Each number is 128 + 32 x the weight over its row's rms, rounded and kept within 0 to 255. Layers, rows and columns count from 0. The size above them is the row's rms in percent of the matrix's.

# layer 13 MLP up, 1536x384, rms 0.0492, rows 1101-1136, columns 96-191
size [ 93 108  95 103  90  98 100  95 102 104 105  96  96  97 101  97 106  93  97 116 101  97  99 102 103 102  99  89  99  92 101  96  98 101  97  96]
[[132 112 100 130 169 124 103 133 107  50 110 140 119 170 196 127  81 124 125 113 183 142 162 190  68 109 113 161 160 166 132 111 110 108 155 168 121 111  92 115 129 115 135 105 121  90 119 128 227 159 154 154 175 137 128  98 155 112 110  82  61 140 180 118 102 123 121 124 117 139 128 142  79 109 129 130  89 168 117 134 172 126  65 114  95 164  89 142  80  77  92  86 106  84 133 168]
 [143 137 137 144 146 135 116 187  82  67 188  74 112 121 121 148 120 176  78 125 157 141  88 123 141 143 142 149 150 140 109 174 132 167 143 197 133 119 137 107 150  95 103 195 134 150  79 125 200 129 106 145 154 131 142 148 111  67  90 112 128 128 107 138 183 117  93 106 133 135 158 109 107  89 117 116 107 105 101 106 101 154 144 171 188 175 118 112 126 131 190 146 164  63 102 133]
 [152  96 123 154 176 193 127 157  82 167 172  88 117 150 180 187  85  98 116  84 182  93  98 124 141 121 149  97 150 139 153  78 169 111 102  64 123 150 121 136  93 105 147 126  72  81 117 133 120 126  88  94 115 130 136 100 151 154 151 128 146 164  79 153 181  95 128 123 179 182 128 131 107  92 110 116  95 148 117 109 171 116 110 130 138 102 142 107 163 149 141 149  63 129 161 107]
 [ 92 152  65 129 126 156  94  97  72 138 183 122 129  95 136 126 140 106 170 191 128 124 113 141  88 123 133  99 179 106 195 188 122 155  92 179 130 164 145 141 135 111  64 137 165 109 101 155 104 143 133 173 131 185 156 135 118 158  96 100 116  76 130 113 134 177 114 105 144 101 130 107 123 122 125  52 121 133 196  89 181 147  61 153  94 160 114 126 106 223 136 112 160 134 153 137]
 [ 95 139 136 200 151  54 206 120 120 107 154 124 114 100  95 135 144 176  69 164 100 157 123 126  82 185 150 175 124 136  87 105 113 140  97 113 113 106 173 115 168 102 114 121  71 102 136 128  88  95 207 103  89 164 152 101 152 127 170 165 134 123 122 188 158 142 138 129 131 106  80  78 168 100 136 112  61 150 133 116  97 102 113 142 165 144 172  52 127 171 125 112  95 157 134 164]
 [120 103 154  98 166  71 106 112  78 140 112  98 127  79 139 109 168 167 156 216  72 140 127 121  81 125  90 108 116 188 135 106 168 108 116 150 137 104 148 103 155 179 103 155 154 172 161 136 124 145  78 163 160 133 167  97 108 116  77 115 140 132 135  81 135 159 166 179 128 135  95 152 103  98 133 143 160 208 159 172 198 150 163 135  71 138 157 159 188  89 124 152 153 134 157 136]
 [148 103 136 150 150 152 174 149 151 144 112 162  88 132 180  97 168 151 117 178 118 111 168 130  99 110 104 116 177 122 112  82 162 138  84  71 182 106 167 125  48 177 135 182  62 122 178 139 128 146 120 105 102 133 143 122 113 165 139 112 128  90 108 137 160 132 119 160 102 127 152 144 121 100 158 154  89  98 153 184  81 145 176 130 136 123 117 158  80 115 126 138  58 164 143 139]
 [150 131  91 159 152  91 113 108 114 117 142 139  85  95 171 149 153 117 114  78 145 162 113 140 127 132 138 179 162 102  82 139  87 127 102 103 174 118 118  99 124 100  99 127 119 129 120 133  70 164 118 121 139 135 160  74 149 209 144  94 121 107  88 117 128 121 128 137 168 143  58 145 101 118 129 141  66 124 117 141  73 107 123  86 159  56 111 124 142 131 151 133  87 159  99 155]
 [ 88 139 124 143 183 118 207 144 153 164 131 122  99 119  88 187 130 119 110 142 137 136 140 133 157 138 115 136 181  90 102  86  98 126 152 152 126 154 155 129 149 135 131 155 194 134 218 127  87 148 119 136  80 195 150 113 121 140 132 132 128 115 103 123 146 109 134 164 123 149 135 154 141 105 178 164 118 122 147 102 120 124 138  97 134 132 118 124 129 144  96 187  60 130  98 130]
 [120 119 125 123  90  98 115 113  84 155 140 165 155 117 174 169 134 135  89  77 154 192 196 150  87 125 126  99 124 143  94 152 123  73 163 121  92 169 116  53 117 119  98 114  99 121 138  81 165 125 118 160  88 158 119 120 122 104 194  82 108  71 134 133 112  74 100 140 125 112 113 169 146  92  80  69  94 116  90  87 120 209 145 125 114 120 178  62 121 208 128 147  84 183  94 153]
 [142 127 182 176 194 146 169 140 149 175 157 191  96 142  85  88  89 104 122 177 199 151 133 185 151 111 123 147 127 133 111 114 152 106 128 149 204 136 175 189 120  93 164 146  98 133 133 124 155 139 136 185 151 138 141 105 114 125 118 135 152 131 126 200 167  99 103 146 153 121 151  98 157 182 113  86  76 118  55 120  88 102  87 128 155 138 116 132  72 125 109 102 192  87 137 165]
 [194  76 172 169 112  96 114 150 101  50  92 195  76 104 162 123 118 177 105 143 138 155 128 116 126 138 181 115  99 128 140 178 104  89 154 134 116  88 157 116 104 162 171 174  63 156 136 167 124 140 153 156  78  78 176 105  99 133 127 162 172 204 128 133 154 151 132 129  89 185 117 118 144 143 149 124 153 148  81 133 120 173 146 175 108  93 100 134 163 172  98  44  84 162 143 102]
 [150  93 131  94 175 106 112  94 103 142 127 134 119  58 115 161 138  96 112 127  99 116 136 135 184  94 149  99 110 158 154 182 117 102 132 159 115  97 109 116 138 103 122 122  89 116 144 122 187 148 157 152 100 120 118  83 148 217  84 138 163 135 120 141 135 108 133 162 107 125  55 123  80 100 119 148 177 122 131 162 128 125 152 122 121  88 102 162  90  93  92 121  85 147  90 116]
 [109 112 121 102 169 106 139 156 102 167  87 172 126 133 172 134 165 111  82 131 132 128  64 130 109  83 172  98 127 181  94 236 199  89 109 149  78  97 114 101 162 107 186 162 165  96 139 168 171 139 118 128 168 125 133 123 117 133 109 139 123  74 104 130 109  84 141 159 162 114 150 220 154 106 150 201 134 126 123 132  77 127 111 156 145 116 109 132 129 149 139 103 134 102 146 117]
 [109 110 129 136 145  84 156 117 163 130 130 132 123 141 133 183 116 128 146 105 142 206 110 128 137 118 171 153 137 173 120  59 124 196 139  63 112  68 160 167  73  96 146 118 133 123  94 130 120 113 112 177 119 151 109 117  88 117 148  97 176  72  75 110  90 134 127 164 123 118  88 161 181  99 156 161 111 134 117 134  99  76 107 141  82 166 102 129  59 161 132  93 105 151 118 113]
 [144 191 140 146  82  91 107 148 113  96  96 118 134  93 143 139 167 167  50 201 171 173 101 125 122 127  93  99 139 149 209 119 159 145 143 164 100  93  85  82 155 103  77 139 160 116 101 120  84 167 156 115 159 162 185  77 111 103  99 103 127  88 134 171 145 221 101 120  60 108 112 137 172  85 132 147  99 137 143 136  76 164 168 149 157 150 157 149 151 178 150 140 165 123  81 161]
 [104 199 146 138 130 134 142 136 102 165  85 150  99 117 116 190  87 110  40 129 106 112 146 117 174 116 121  99 107 129 155  98 109  90 147 151 165 160  82  81  73 123 103 175 175 178 151 143 171 138  89 146  95 112 134 103 115 107 124  70 176 154  96 153  86 156  74 186 129 158 100 108 151 132  88 128 130 146 156 112 101 199 112  84 143 169 108 112 168  82  96 126 110 120  99 157]
 [106 145 109 196  93 119 165 145  82 148 150 134  93 114  89 112 110 115 164 129  82 147 115 126 105 114  78  93 126 111 170 103 127 145 146  56 143 172 109 144  92  95 205 129 180 116 113 103  73 113 168  88  76 105 134  87 120 207 104 109 150 133 119  92 126  99  87 166 159 184  91 105 162  46 158  99 120 160 102  94  88 110 123 158 144 109  76 119  96 112 112  90  57 153 119 112]
 [140 116 115 115 124 145 143 123 152 138 213 122  81 160 144 143 111 182 208 111 138 123  88 136 123 140 176 161 112  63 158  87  97 160 150 112 108 126 125 127 107  94 157 202 163 147 160 155 113 150 149  73 148 145 149 109 144 166  85 114 144 199 100 182 119 108 165 150 138 175 168  98 134 190  71  97 142  99 124 148 113 102  73 137  88  91 117 113 163 133 144 187  98 150 135 175]
 [106  86 115 126 114 126 113 154  45 153 149 170 168 163 126 133 164 108 121 119 159  91 134 163  64 147 100 121 178 155 147  99 145 124 128 129 116 168 122 102 116 107  91 113 124  88  95 116  96 134  87 137 124 173 116 169 152  80  66 130 113 168  89 101  83 143 120 109 117 168 113 189  91 108 161 106 121 167 103  69 122 232  90  93 138  83 164 137 127 197 120 119  60 112 169 139]
 [141 111 103 122 155 108 182 129 168 135 148 169 180 151  87  81  69 183 193 179 192 111 111 118 152 144 164 156 126  86 102  72 162 159 124 158  83 141 157 107 142 165 116 166 134 100 155  97 146 138 106 142  79 163 110  76 130 173 104 104 108 127 126  97  84  88 100 126 232  84 108  82 128 172 125 144  73 134 117 118  92 137 137  95 177 122 162 139 134 178  85 171 115 159 130 175]
 [ 99  62 104 150 193  81 104 177 187 128 124 118 130 127 156 198 136 157 174 127 100 101 119 142 101 103 161  53  90  66 132 148 118 160 140 115 104 166  90 133 173 106 128 130 145  92  95  84 141 117  95 141  91 101 142 150  95 127 174 106 153  96 105 103 135 149 180  88 146 107 125 138 106 146  95 120 133 141 142 100 139 110 157  92 119  78 101 140 103 191  92 141  80 124 231 134]
 [107 166 120 118 120 169  86 100 101 148 177 151 126 133 117 152 164 106 143 159 152 103 137 116 129  96 148 144  90 102 131 149 114 103 173 153  98  76 143 155 120  84 130 185 136  80  85 144  80 133 106 121 110 152 134 121 152  49 107 111 119 145 168 134 159 152  38  84 101 177  87 162 123 151 127  97 111 162  62 113 120 184  91 127 185 136 146  84 126 175 133 102 171 132  89 145]
 [ 96 169 114  80 108  98 105 170  89 158 118 104 107 127 118 142 106 117 111 116 156 136 142 137 108 143 110 174 126  77  98 136  95 126 145  83 154 149 154  89 175 154 150  40 106 115 114 165 105 133 100 177 131 158 139 117 101 137 110 110  81  80 170 123 138 141 124  71 112 167 149 165 146  75 191 114  91 118 124 129 156 155  72  86 137  98 120 153 120 125 174 177 153 125 158 148]
 [137 174 182 113 117 141 121 125 127  73 182 129 156 187 176 152 120 132 123  60 143 132 109 155 135 110  79 140 161 149 144 165  85 141 116 134 123 125 149 131  88 118 135 190 167  85 138  91 128 127 141 147 177 146 138  91  88  97  90 140 151 110  86  99 151 179 111 137 104 121  83 117 126 121 200 104 127 125 117 140 114 127 116 105 151  93 118 151 106 108  86 131 147 180  63  83]
 [149 111 202 117 115  78 134 231 140 132 150  98 154 134  73  79  97 114 176 142  91 123 126 167 143  69 107 120 142 123 126 147 129 127 157 162 175 119  73 150 129 117 124 161 204 121 150 151 201 136 124 133 130 162  96 125 151 148 173 118 123  94  93 138 108 140 101 156  79 119 135 114  97 153 104  67 156  87 143  95  74 118 105 134 134 101  72 139 115 120 108 153  73 141  85  90]
 [144  79  90 133  98 113 101 147 115  95 141 154 119 112 150 175 127 151 159 133 122 108 141 131 120 123 125 136 147 124 159 162  87  86 104 153 190  91 123 157 209 154 109 178 144 154 142 152 110 109 165 161 123 114 154 185 116 147 152 114 123 142 155 137  99 155 163 138 149  80  88 189  93 141 145 101 143 163 126  90 169  70  89 182 179 198 112 224 159 141 193 125 120 103 148 138]
 [137  67 117 123 196 105  69 134 174 167 179  74 150 132 181 119 105 134 127 109 184 168 137 164  59  68 171 145 104 134 115 126 141 147 123  91 121 132 166 167 148 104 115  94 158  76 110 135 142 207 123 115 159  96 101  83  94 101 129 114 130 171  91 150 157 146 174 103 154  81 127 120 165  86 103 111 156 148 133 107 118 156 111 122 135 191 102  59 178 135 179 142 156 124 179  94]
 [167 125 137 172 212  89 128 122 142 191 125 118 106 114 124 102  77 136  80 154 131 107 124 194 126 124 187 123 119 152 137 138 106  74 111 166 109 116 124 117 168  86 134  69 184 199 128 204 122  83 129 138 110  75 147  73 142 173 138 130 110 143 136 121 120 129 139 174 159  90 183 142  64 121 122  83 114 145 161 102 171  97 103  94 104  73 114 173 116 192 124  66 109 155  88 175]
 [133 116 151 127 133 171 149 131 161 114 148 115 123 140 120 146 160 149  93 143 121 137 169 165 118 102 174 163 138 116 164 133  62 196 113 113  67 120 163 139 111 124 161 109  87 150 104 138 176 158 110 126 103 168 159 118 144 162 131  52 145 167  94 118 128 183 159 143 162 117 161  89  91 102 157 190 105 145  47 120 120  94 153 147 181 180 169  40 153 151 132  91 146 127 129 134]
 [ 90 150  97 169 187 111 140 181 150 181 116 129 189 110 138 118 117 121 133 173 134  74 116  70 131 116 134 134 163 154 117 125 142 147 119 120 100 162 132 164 175 195 151 141 115  93 135  97 135 113 111  93  86 139 153 171  98 101 102 119 133  98 152 169 137 173 141 222 126 100 137 132 135 137 212  37 162  86 164 120  92 177 185 126  87  53 125 150 114 144 114 189 134 103 164 145]
 [ 61  86 136 105 133 140 154 125 123  83 178 116  77 155 109 116 177 156  89 110 116 179 125  81 138 137 137 146 153 150 155 158  64 153 154  61 182 138 118 169 140  81 107 139 183 129  97  81 140 173 155 143  92  99 176 114 131 119 141 148 132 104  79 129 103 126 137 213 159 145 135  68 163 154 119 167 200 112 102  94 139 176 170 138  53 121 122  88 127 121 170 171 147 111 120  93]
 [179 110 121  85 148 149 140 125  58 119  74 164  59 178 165  98 137 134 134 160 135 146 102 118 162 135 137 183 144 124 125 133 198 153 161 124  82  78 133 142 105 132 152  92  81 104 152 131  93 146 146 139 147 166 125  74 134 175  87 156 139 167  96 139  96  89 121 128 124  86 164  89 136 128 102 126 175 115  92 138  98 110 143 112 161 134 154 103 146 102 123  93  63 128 152 129]
 [123  44 180  86  85 153 164 139 162  92 161 136 131 123 137 125 174 122 110 112 142 164  55 128 115 128 102 100 170 146 135 139 102 125 105  54 184 106 130 179 144 155 180 147 160 125 137 106 204 133 142 119 163  99 160  73 143 172 118 183 138 111 135  64 138 130 195 116  82 114 163 171 100 121 154  91 118  95 100  82 149 127  63 126  91  42  59  90 110 130 114 146 161  83 137  78]
 [ 87  74 214 173 126 146 130 174 142  72 137 117 135 130  94 154 140 121 154  64 119  61 173 182 136 140 140 110  80 125 180 138 152 166 114 123  75 127 134 150 137  68 144  86 108 152 140  88 140 176 131 192 135 109 200 142 119 152 106 107 158 146 153  99 133 144 107 109 162 205 167 136 190 127 204 155 159 104 167 101  92 200 125 106 118 109  95 130 116 123  94 148  83 127 149 155]
 [ 89 100 119 161 179 145 174 106 100  79 126 158 112 155  88 152 170  91  91 176 139 126 115 123 200 111 187 128 124 120 146  97 102 158 107 159  88 163 158  82 148 152 120  67  88 109  91 108 162 132 152  94 126 173 169 158 110 124 154 103  77 122 101 133 106 139  66 133 154 106 142 121  71  78 107 142 154  84 159 129 158 127 171 125 115 126  89 131 105 148  85  77  89 188  94 121]]
# layer 13 MLP down (transposed), 1536x384, rms 0.0431, rows 1101-1136, columns 96-191
size [ 89 108  98  97  93 102 102  96 110  94 109  92 100  89  96  98 102  91  97 113  91  99 100 104  99 101 108  92 102  84  97 102  97 110  94  90]
[[200 123 112  92 122 158 126 111 149 107 139 146 149  91 106 127 153 132 105  94 167 158 104  73 147 169  83  96 172 104 164 137  82 122 128 128 135 132 148  97  96 152 142 143 133  49 102  85 116 117 102 132 170  99 157 193 110 156 120 147 154 136 141 140 149  82 132 117 165 113 151 115 143 144 151 140 141 124  95 166 184 103 105 148 152 154 138  94 130 143  92 137 121 153  85 154]
 [103 180 112  86 107 164 150 163 151 163 115 106 140  98 137 125 138 119  85 166 142 108 158 137  98 178  83  77 123 150 171 189 168 165  97 141 157  95 146 107  63 127 166  64 155  83 120  69 158 160 106 128 184 169 202 236 106 121 127 132 124  78 166  59 123 120 109 163  98 155 111 106 107 128 128 125 132 102 124 119 149  95 182 104 140  58  97 150 120 117 197 204 106 146 119  98]
 [120 152 155 167  91  52 130  85 158 122  74 169 149 101 144 146 185 111 103 106  61 168 115  68 110 163 100  78 112 139 145  70 104 131 145 119 123 134 176 227 162 182 124 120 168 145 130 151 181 197  55 126 105 104 107 100 119 111 132 117 117 103 156  93 143 164 126 142  81 159 107  95 157 112 181 155 152 149 108 135 149 164 129 129 108  96 113 137 144 115 136  43 199  97  99 160]
 [156  95 177 115 128 150 189 119 139  72 161 147 121 126  80 161 138 125 118 128 150 113 160  88 131 123 157 123 126 113  92 112 146 101 163  82 130 126 159  73 139  77  74 190  93 182 125 100 108 111  95 162 129 163 176 127 123 158 123  99  99 158 203 118 111 151 124  69 119  83 135 151 105 191 115 159 140 146 123 112 175  87 114 129 129 149  91 117 135  66 129 139 148 133 103 184]
 [156 207  99 138 142  89 170 125 105 134 111  88 169 139 100 176  50 103 139 173 103 109  89 156 135 106 112 100 156 105 203 107 122 170 106 160 111 113 147 128  85 116  88 120 157  88 123 124 169  87 118  92 166  71 129 170 164 121  80 116 144  76 166  99 193  86  70 136 181 110  88 164 123 101 108  48 133  97 119 147 142  77 102  92 113 102  95 190 139 129 145 135 134 115 120 142]
 [119  92 104 164 139 171 162 169 135 125 107 214 170 128 123 109 133 167 115 101 152 141 118 107 156 184 175  85 143  76 133  93 114 152 169 146 148 120 180 117 150  91 148 142 116 225 106  70 128 106 134 153 119 154 174 146 126 144 114 137 202 150 123 107 105 108  75 107 148 171 151 186 130 184 112 135 142 165 121 108 124 165  83 132 118 167 122 138 148 135  83 137 125 130 156 114]
 [110 140 135 103  96  78 180 153  85  73 117  77 123 167 127  65 134 137 122  83 148 152 181 200 110  88 139 179 121 137 105 164 142 148 140 122  98 116  93 139 147 125 120 120 127 133  96 128 123 168 155 146 148 111 150 239 139 135 133 142 161 106 124 134  84 126 171  75 148  76 176 149 189  89 128 141 118 101 104 132 162 155 119 127 163 103 162 142 173 102 139 116 112 104 153 161]
 [177 141  75 134 151 123 162 106 182 142 185 164 124 161  85 124 114  74 136  92 106 122  98  70 103 124 141 132 134 170 122 149 128 151 139 161 133 121 146 104  90 126 152 162 137 198 112  79 144 111  76 198 149 134 148  36  88 138  62 177 118 123 148 179  78 147 160  92 140 172 120 156 114  51 157 136 159 136 128 152 191 154  89 175  69  84 129 118  73 148 114 150 109 145 111 136]
 [156 180 132 139 113 116 178 134 151 195 146 110 112 171  69  86 181 122  73 173 100 167 103 129  96 129 146 128 158 104 110  97 105  97 171 129  95  91  84 154  94  84  86 111 182  89 120 166 117 142 115 101 128 138 144  71 198 144 132 119  89  95 138 157 145 133 146 131 126 118 161 156 146  72 202 152 113 130 136 157 137 129 139  89 147 156 107 158 160  98 119  95  99 137  69 147]
 [164 156 119 115 112 132 127 179 203 107 205  86 125 179  80 106  68 179 150  91  85 140 123 154 176 137 121 162 109 121 142 104 173 156 104 107 156 128  99 114 158 124 131 137 138 133 122 137 155 156 151 167  67 177 110 233 119 117 130 127 154  79 114 180 142 189 195 177  76 117 134 138  72 171 108 120 118 144  85 120 123 110 110  87 104 140 147 152 142  80  87 120  97 123 112 160]
 [154  78 145  91 107  72  82  57 160 105  53 142 108  78 107 100 186 123  44  49 159 114 114  81 195 111 131 125  97 139 105 109 136 107 166 122  93 171 178 118 165 142 134 164 142 154  65 171 121 166 125 145 123 179 123 204 154  97 135 116 114  84 131 117 132 102 131 100 141 149 136 117 120 138 115 151 103 116 125 140 103 144  72 117 129 163 169 118 127  31 112  84  72 170 132 112]
 [142  98 131 125 161 133 130 154 116 109  84  81 155 166 116  86 133 114 140  94 175 164 105  88 116 154 114 153 162  79 108 197 104 179 179 130 163 131  92 140 112 140 204 187 101 138 146 183 125 125 151 137 150 175  89 156 126 186 149 149 145 162 112 129 170 112 170 112 155  69 123 123 138 129 130 137  60 141 152 118 166 118  57 142 107 133 220 113 143  66 107 178 199 114 120 110]
 [157 152 170 162 100 203 199 158  88 166 120 128 122 145 117 137 121 118 146 100 169 187 159 125 139 158 112 169 153 129 121 146 178  87 163 139 137 116 138 138 139 167 150 128 187  48 148  75 138 136 170 103 187 175 176 139 212  96 148 103  61 111 110 183 165 136 150 123 138 175  92 159 153  97 143 106 148 127  60 103 144 111  77 115 131 160 160 104 181 154 185  97 146 145 130 113]
 [138 137 130 126 136 112 163 138 164 177  97 145 186  87  73 132 125 131 138  93  98 110  85  94 107  98 132 173 157 141  83  99 126 149  82 108 152 101 150 123 143 167 134 181 165 187  96 161  62  91 120 162 125  83 172 112 116 137 148 149 104 171 122 109 193  81 105 112 146 127 116 143  24 148 154 135  85 172 161 118 130 122 117 128 142 160 187 136 109 138 118 138 122 156 167 124]
 [156 118 141 176  96 142 102 175 178 112 128 132 105 123 138 144 134 173 212 152 128 151 229 130 113 152  99 149 157 144  63  32 150 147 147 124 164  90  90 125  88  96 136 150 155 118 182 135  97 129 140 157  41 126 154 125 111 146 153 131 123 142 123 111 133 187 115 132 129 128 139 157 182 101 142 111 133 137 170 197 211  89 111 126 174 103 123 144 123  95 132 132 117 149 154 129]
 [147  40 105 126 113 126 184  82 121  90 102 133 119 144  90  82 101 113 182 145  86  81 137 121 121 127  96 132 127  57 153 151 151 149 134 134  72 142 139 117 124 154 119 110 106 134  76 168 165 133  71 160 166 176  96 212 123 158 163 115 136 146  98  95 100 102 133  99 131 123  90 151 149 141 115 135 150 129 137 119 147  84 125 128 132 144 131  28 184 135 143  79 112 171 107 169]
 [ 91 169  97 157 155 151 116 168 181 127 125 180 114 103  98  78 110 126 163  83 180 140 182 127 109 117 107 127 166 121  88 133 118 129 168 115 122 139  87 151 118 124 133 119 145 166  95 140 160 130 159  77 130  93 161 236 129 118  91 135  67 134  89 157 112 127 111  98 140 178 165 149 200 114 174 138 129 104 158 117 108 115  82 140 119 169 102 135 146 143 134 198 141  63 154 156]
 [ 83 104 160  51 139 108 102 155 101 146  45  83 152  97 167 159 130 113 181 117 167 127 157 128 148 149 146  70  91 100 107 161 140 176  97  98 101  96 135  65 141  72 175  58  90 198 121 152 114 131 132 119  67 112 119  82  94 147 170 112 193  74 160 128 155 141  92 100 143  98 163  99  86  99 166 126 130 138 143 110 107  85  92 106 103 163 196 132  96  92  95  71 137 152 140 149]
 [120 115 140 142 120 126 147 102 150 112 106 107 133 117 137 165 107 134 146 108 116 148  86 106  88 143 128  82 133  88 100 117  88 122 104 140 119 105  77 137 113 119 196 103 116 221 131 171 154 134 142  66  81 147  99 140 119 114 101  91  95 121 179 134 156  97 134  77 163 161  90 162 112 149  99 120 165 156 126 150 164 134  51 166 131  75 171 147 175  93 187 139 115 135 125  83]
 [ 97 178 159 133 105 158 132 111  67 115 156 150 130  83 151  91 133 117 131  92 132 145 219 106  96 158 130 174  79 121  90 113 121 112 186 111 149 147  95 113 162 116 165 139 102 113 139 131 129 182 165 162  93  96  87 124  94 137 143 152 122 136 176 130 135 113 129 125 119 159 179 151 138  68 110 107 158 158 151 107 112 115  96 159 161 147 146 190 161 116 111 128 201 138 116 146]
 [146  77 148 132 157 137  95 101  77  65 172 122 117 145 143  78 139 130 138  47  94 150 169 177 119 113 117 142  81  71  86 141 166 149 168 157 120  57 106 119  93 139  60  82 137 143  88 133 110 104 172 147 132 129 122 130 170  90 154 140 117 103 125 126 135 156 115 113 127 136 112 157 150 176 126  96 182 230 187 147 187 127 133 132 165 155 104 123 168  69 125  82 109 181 158 125]
 [ 74  90 110 105 162 108 175 152 116 154 141 156 167 139 197 206 112  95 184 184 139 161  89 122 128 154 115 163 139  81 131 150 195 152 182  88 162 124 150  69 152 135 135 160  74 112 125 169 185 123  87  96 141 162 146 252 149 191 160 180 107 173  84 150 109 164 171 162 136 175 110 119 136 102 152 108 124 151 190  78 141 199 113 141 141 111 121 146 136 119 152  88 109 167 174 142]
 [126 120 166 162 174 138 147 184 108  90 163 125  99  63 171 120 150 117 183 142  91 143 133 135 179 169 150 108 129 177 126 113 117 138 134 132 107  96 151 124 125 125 145 131  98  76 128  68 190 110 158  88  94 165 123 225 104 121 160 111 167 103 169 141 122 141 169 138 143 148 121 147  82 154 125  79 158  95 126 112 117 117 103 132 167 123 127 199 103  89 166 183 135  96 148 116]
 [122 102 138 159 140 141 184 170 162  45 145 155 178 139  99 103  62 161 143 154 178 142 165 101 168 148 162  85 135 150 138 132 232 152  90 168 156  78 158  79  94 185  76  44 126 158 124  41 179 104  89  87 147 100 111 108 107 121  85 142 128  80 125 133 159  94 154 125 173 132 131 122  89 108 129 120 117 123 136 124 160 118 128 110  90  80 149 109  96 131 143 107 156 163  76 106]
 [124 162 118 131  93 104 127  96 111 187  93 117 121 163 111 137 113 118 115 179 164 152 109 179 132  78 138 119 118 131 143 132 166 177 155 117 152 116  93 128 103 110 141  86 135 107 181 139 149 149 125 112 127 139 129 246  97 129  47 172 170 140 118 175 151 103 154 181 149 128  94 176 100 157 116 174 153 114  55 146 148  91 136 219 117 166 175 156  96 137 189 156 174 104 119 155]
 [ 98 143 122 119 137 158 138 108 141 150  81 102 159 169 114 166 119 168 110 145  62 147 143  90  78 126 177 169 101 122 195 148 157 184 122 121  78 131 107  95  75 166 106 153  75 159 112 119 139 144 124 165  88 105 124 191 147 127 147  96  93 103 101 143 159 139 138 165 166 104 149 197 116 149 146 152 166 124 138 127 118 157 120 131 115  92 163 134 149 102 142 117 153  86 136 127]
 [116  99  91 134 184 147 151 119 146 121 113 143  92 129  85 127 179 144 101 177 140 147  85 109 148 139 128 160 181 139  93 188 140 119 147 123 176 137 179  86 100 112 121 140 141 113 110 139 135 132  88 119 152 124 117 253 133  60 211 154 205 111 156  78 111 120 100 147 184 139  81 169 146 137 134 107 133 123 127 136 132 134 171 108 142 126 126 105 135 160  92 130 106 109 155 144]
 [131 164 127 122 121 123 145 170 122 123 157 161 138 109 114 129 137 110 159 123 120 105 174  89 163 113 147 122 192 145 145 141  88  83 127 101 186  89 136 140 125 120  96 205 106 139 122 134 137 101 121 145  81 121 122  15 127 117 170 177 147 138 104 112 135 171 107  77 176 147 203 189 110 146  98 174 176 188 115 145 129 113  62 109  87 153 185 156  77 118 119  26  92 136 148 199]
 [175  83 119 145 110  71  70 169 125  83 160 136 119 135  91 118  95 136  85 100 100 179 114  99 148  81 135 145 139 113 133 127  98 103 127 153 105 185 150  78 120  96 127 174 155 179 126 133  90  51 208  84  83 154 165 176 135 110 104 133 141 161 126 141 151 119 135 100  93  67 139  92 122 109 143 161 107 126 140 127 144 138 105 141 167 134 140 114 163  67 111  91 123 143 119 110]
 [ 95 104  92 112 142 132 118  89  90  95  79 208 126  79 146 164 199 175 144 148 131 213  89  94 164 157  67 107 142 121  89 102 132 146 129 145 147 129 167  97  70  99  95 122  92 147 144 166 130  90 127  87 108 148  88  25 186  64 103 151 109  88 144 127 120 104 151 135 125 129  97 118 171  91  97 100 123  94 103 129 112 179 180 126 133 107 149 124 106  79  74  91 148 145  70 184]
 [137 120 153 122 117 129  79 101 113 110 150 149 147 152 150 126 128 123 178  95 137 150 126 143 113 164 120 211 145 111 104 186 149 154 131 161 175 126 122 117 138  75 119 146 140 224  78 119 104  59 117 129  92 133 111 100 136 110 138 109 105  39  76 143  89 147  91 143  73  95 118 164 137  95  97 134 175 189 132  92 123  95 153  51 107 172 139 114 154 127 157 111 135 132 149 139]
 [103 158 136 133 152 123 107 196 104  77 171  90 136 106 166  98 119 135 175 131 142 174  99  93 146  99 128 170  68 130 167 141 178 117 171 137 134 136 129 147 169  93  93 112  71 103 101 129 125 119 146 177 150 145 124 207 174 121 170 230 100 119 130  73 132 163 117 101 135 121  96 146 140 109 178 126 128  99 150  84 109  88 157 155 173 151 187 127 163 103 197  64  84 103 177 124]
 [133 170 113 163 142 128  89 118  90 214 165 118 156  68 120 110 174 162  90 143 104  50 151  88  87  98 116  92 101 138  96 128  70  99 137  79 150 172 134 149  93 122 106 126 119  64 112 133 245 153  82 156 119 119  84 136  76 146 139 150 194 140 159 120 132 124 180 111 105 151  83 160 136 120 172 112 104 162 136 117 140 141 165 148 127 169  75  93 151 144 112 147 114 122 114 142]
 [181 118 155 132 173 163 121 138  99 102  89 144  92 116 111 161 174  88 135  94 152 163 142 119 159 168  94 130 145 131  94  73 111 214 158 142 147 138 129 125 170 154  89 119 134 135 155  81 147  71 118  99 150 119 180 158 150 147 124 171 128 125 104 118  87 132 112  94 144 133 133 199 178 128 105 109 158  94 137  81 110 135  58 114  99 193 142 101 118 183  86 148 104 180 159 135]
 [189 152 139 117 148  83  94 111 200 136 129 146 144 146 128 110 123 107 177 121 107 132 116 110 116 159  81 148 132 117  65  55 155  71  78 158 154 125 142 147 166 142 130 105 159 147 156  94 110 151  83 148 182 132 147 194  85 107 169 148 130 138 186 147 146 133  59 137 208 198  81 122 127 132 134 183 122 160 157  94  78 160 133 113 165 200  93 106 102 123 109 125 178 102 116 183]
 [131 164 126 111 171 114 127 166 104 127 115 155 167 139  58 122 129 114 143 131 153 146 137  95 148 137  66 161 119 103 117 166 106 149 201 106 195 116 152 173  51  97 123 142 119 154 151 140  98 131 184 205 157  82 125  74 111 134 207 106 103 161 127  82 168 174 132 114 129  91  87 132 166 138  97 174  95 152 100 118 153 131  76 152 156 135 149 120 138  73 105 152 126 114 187 158]]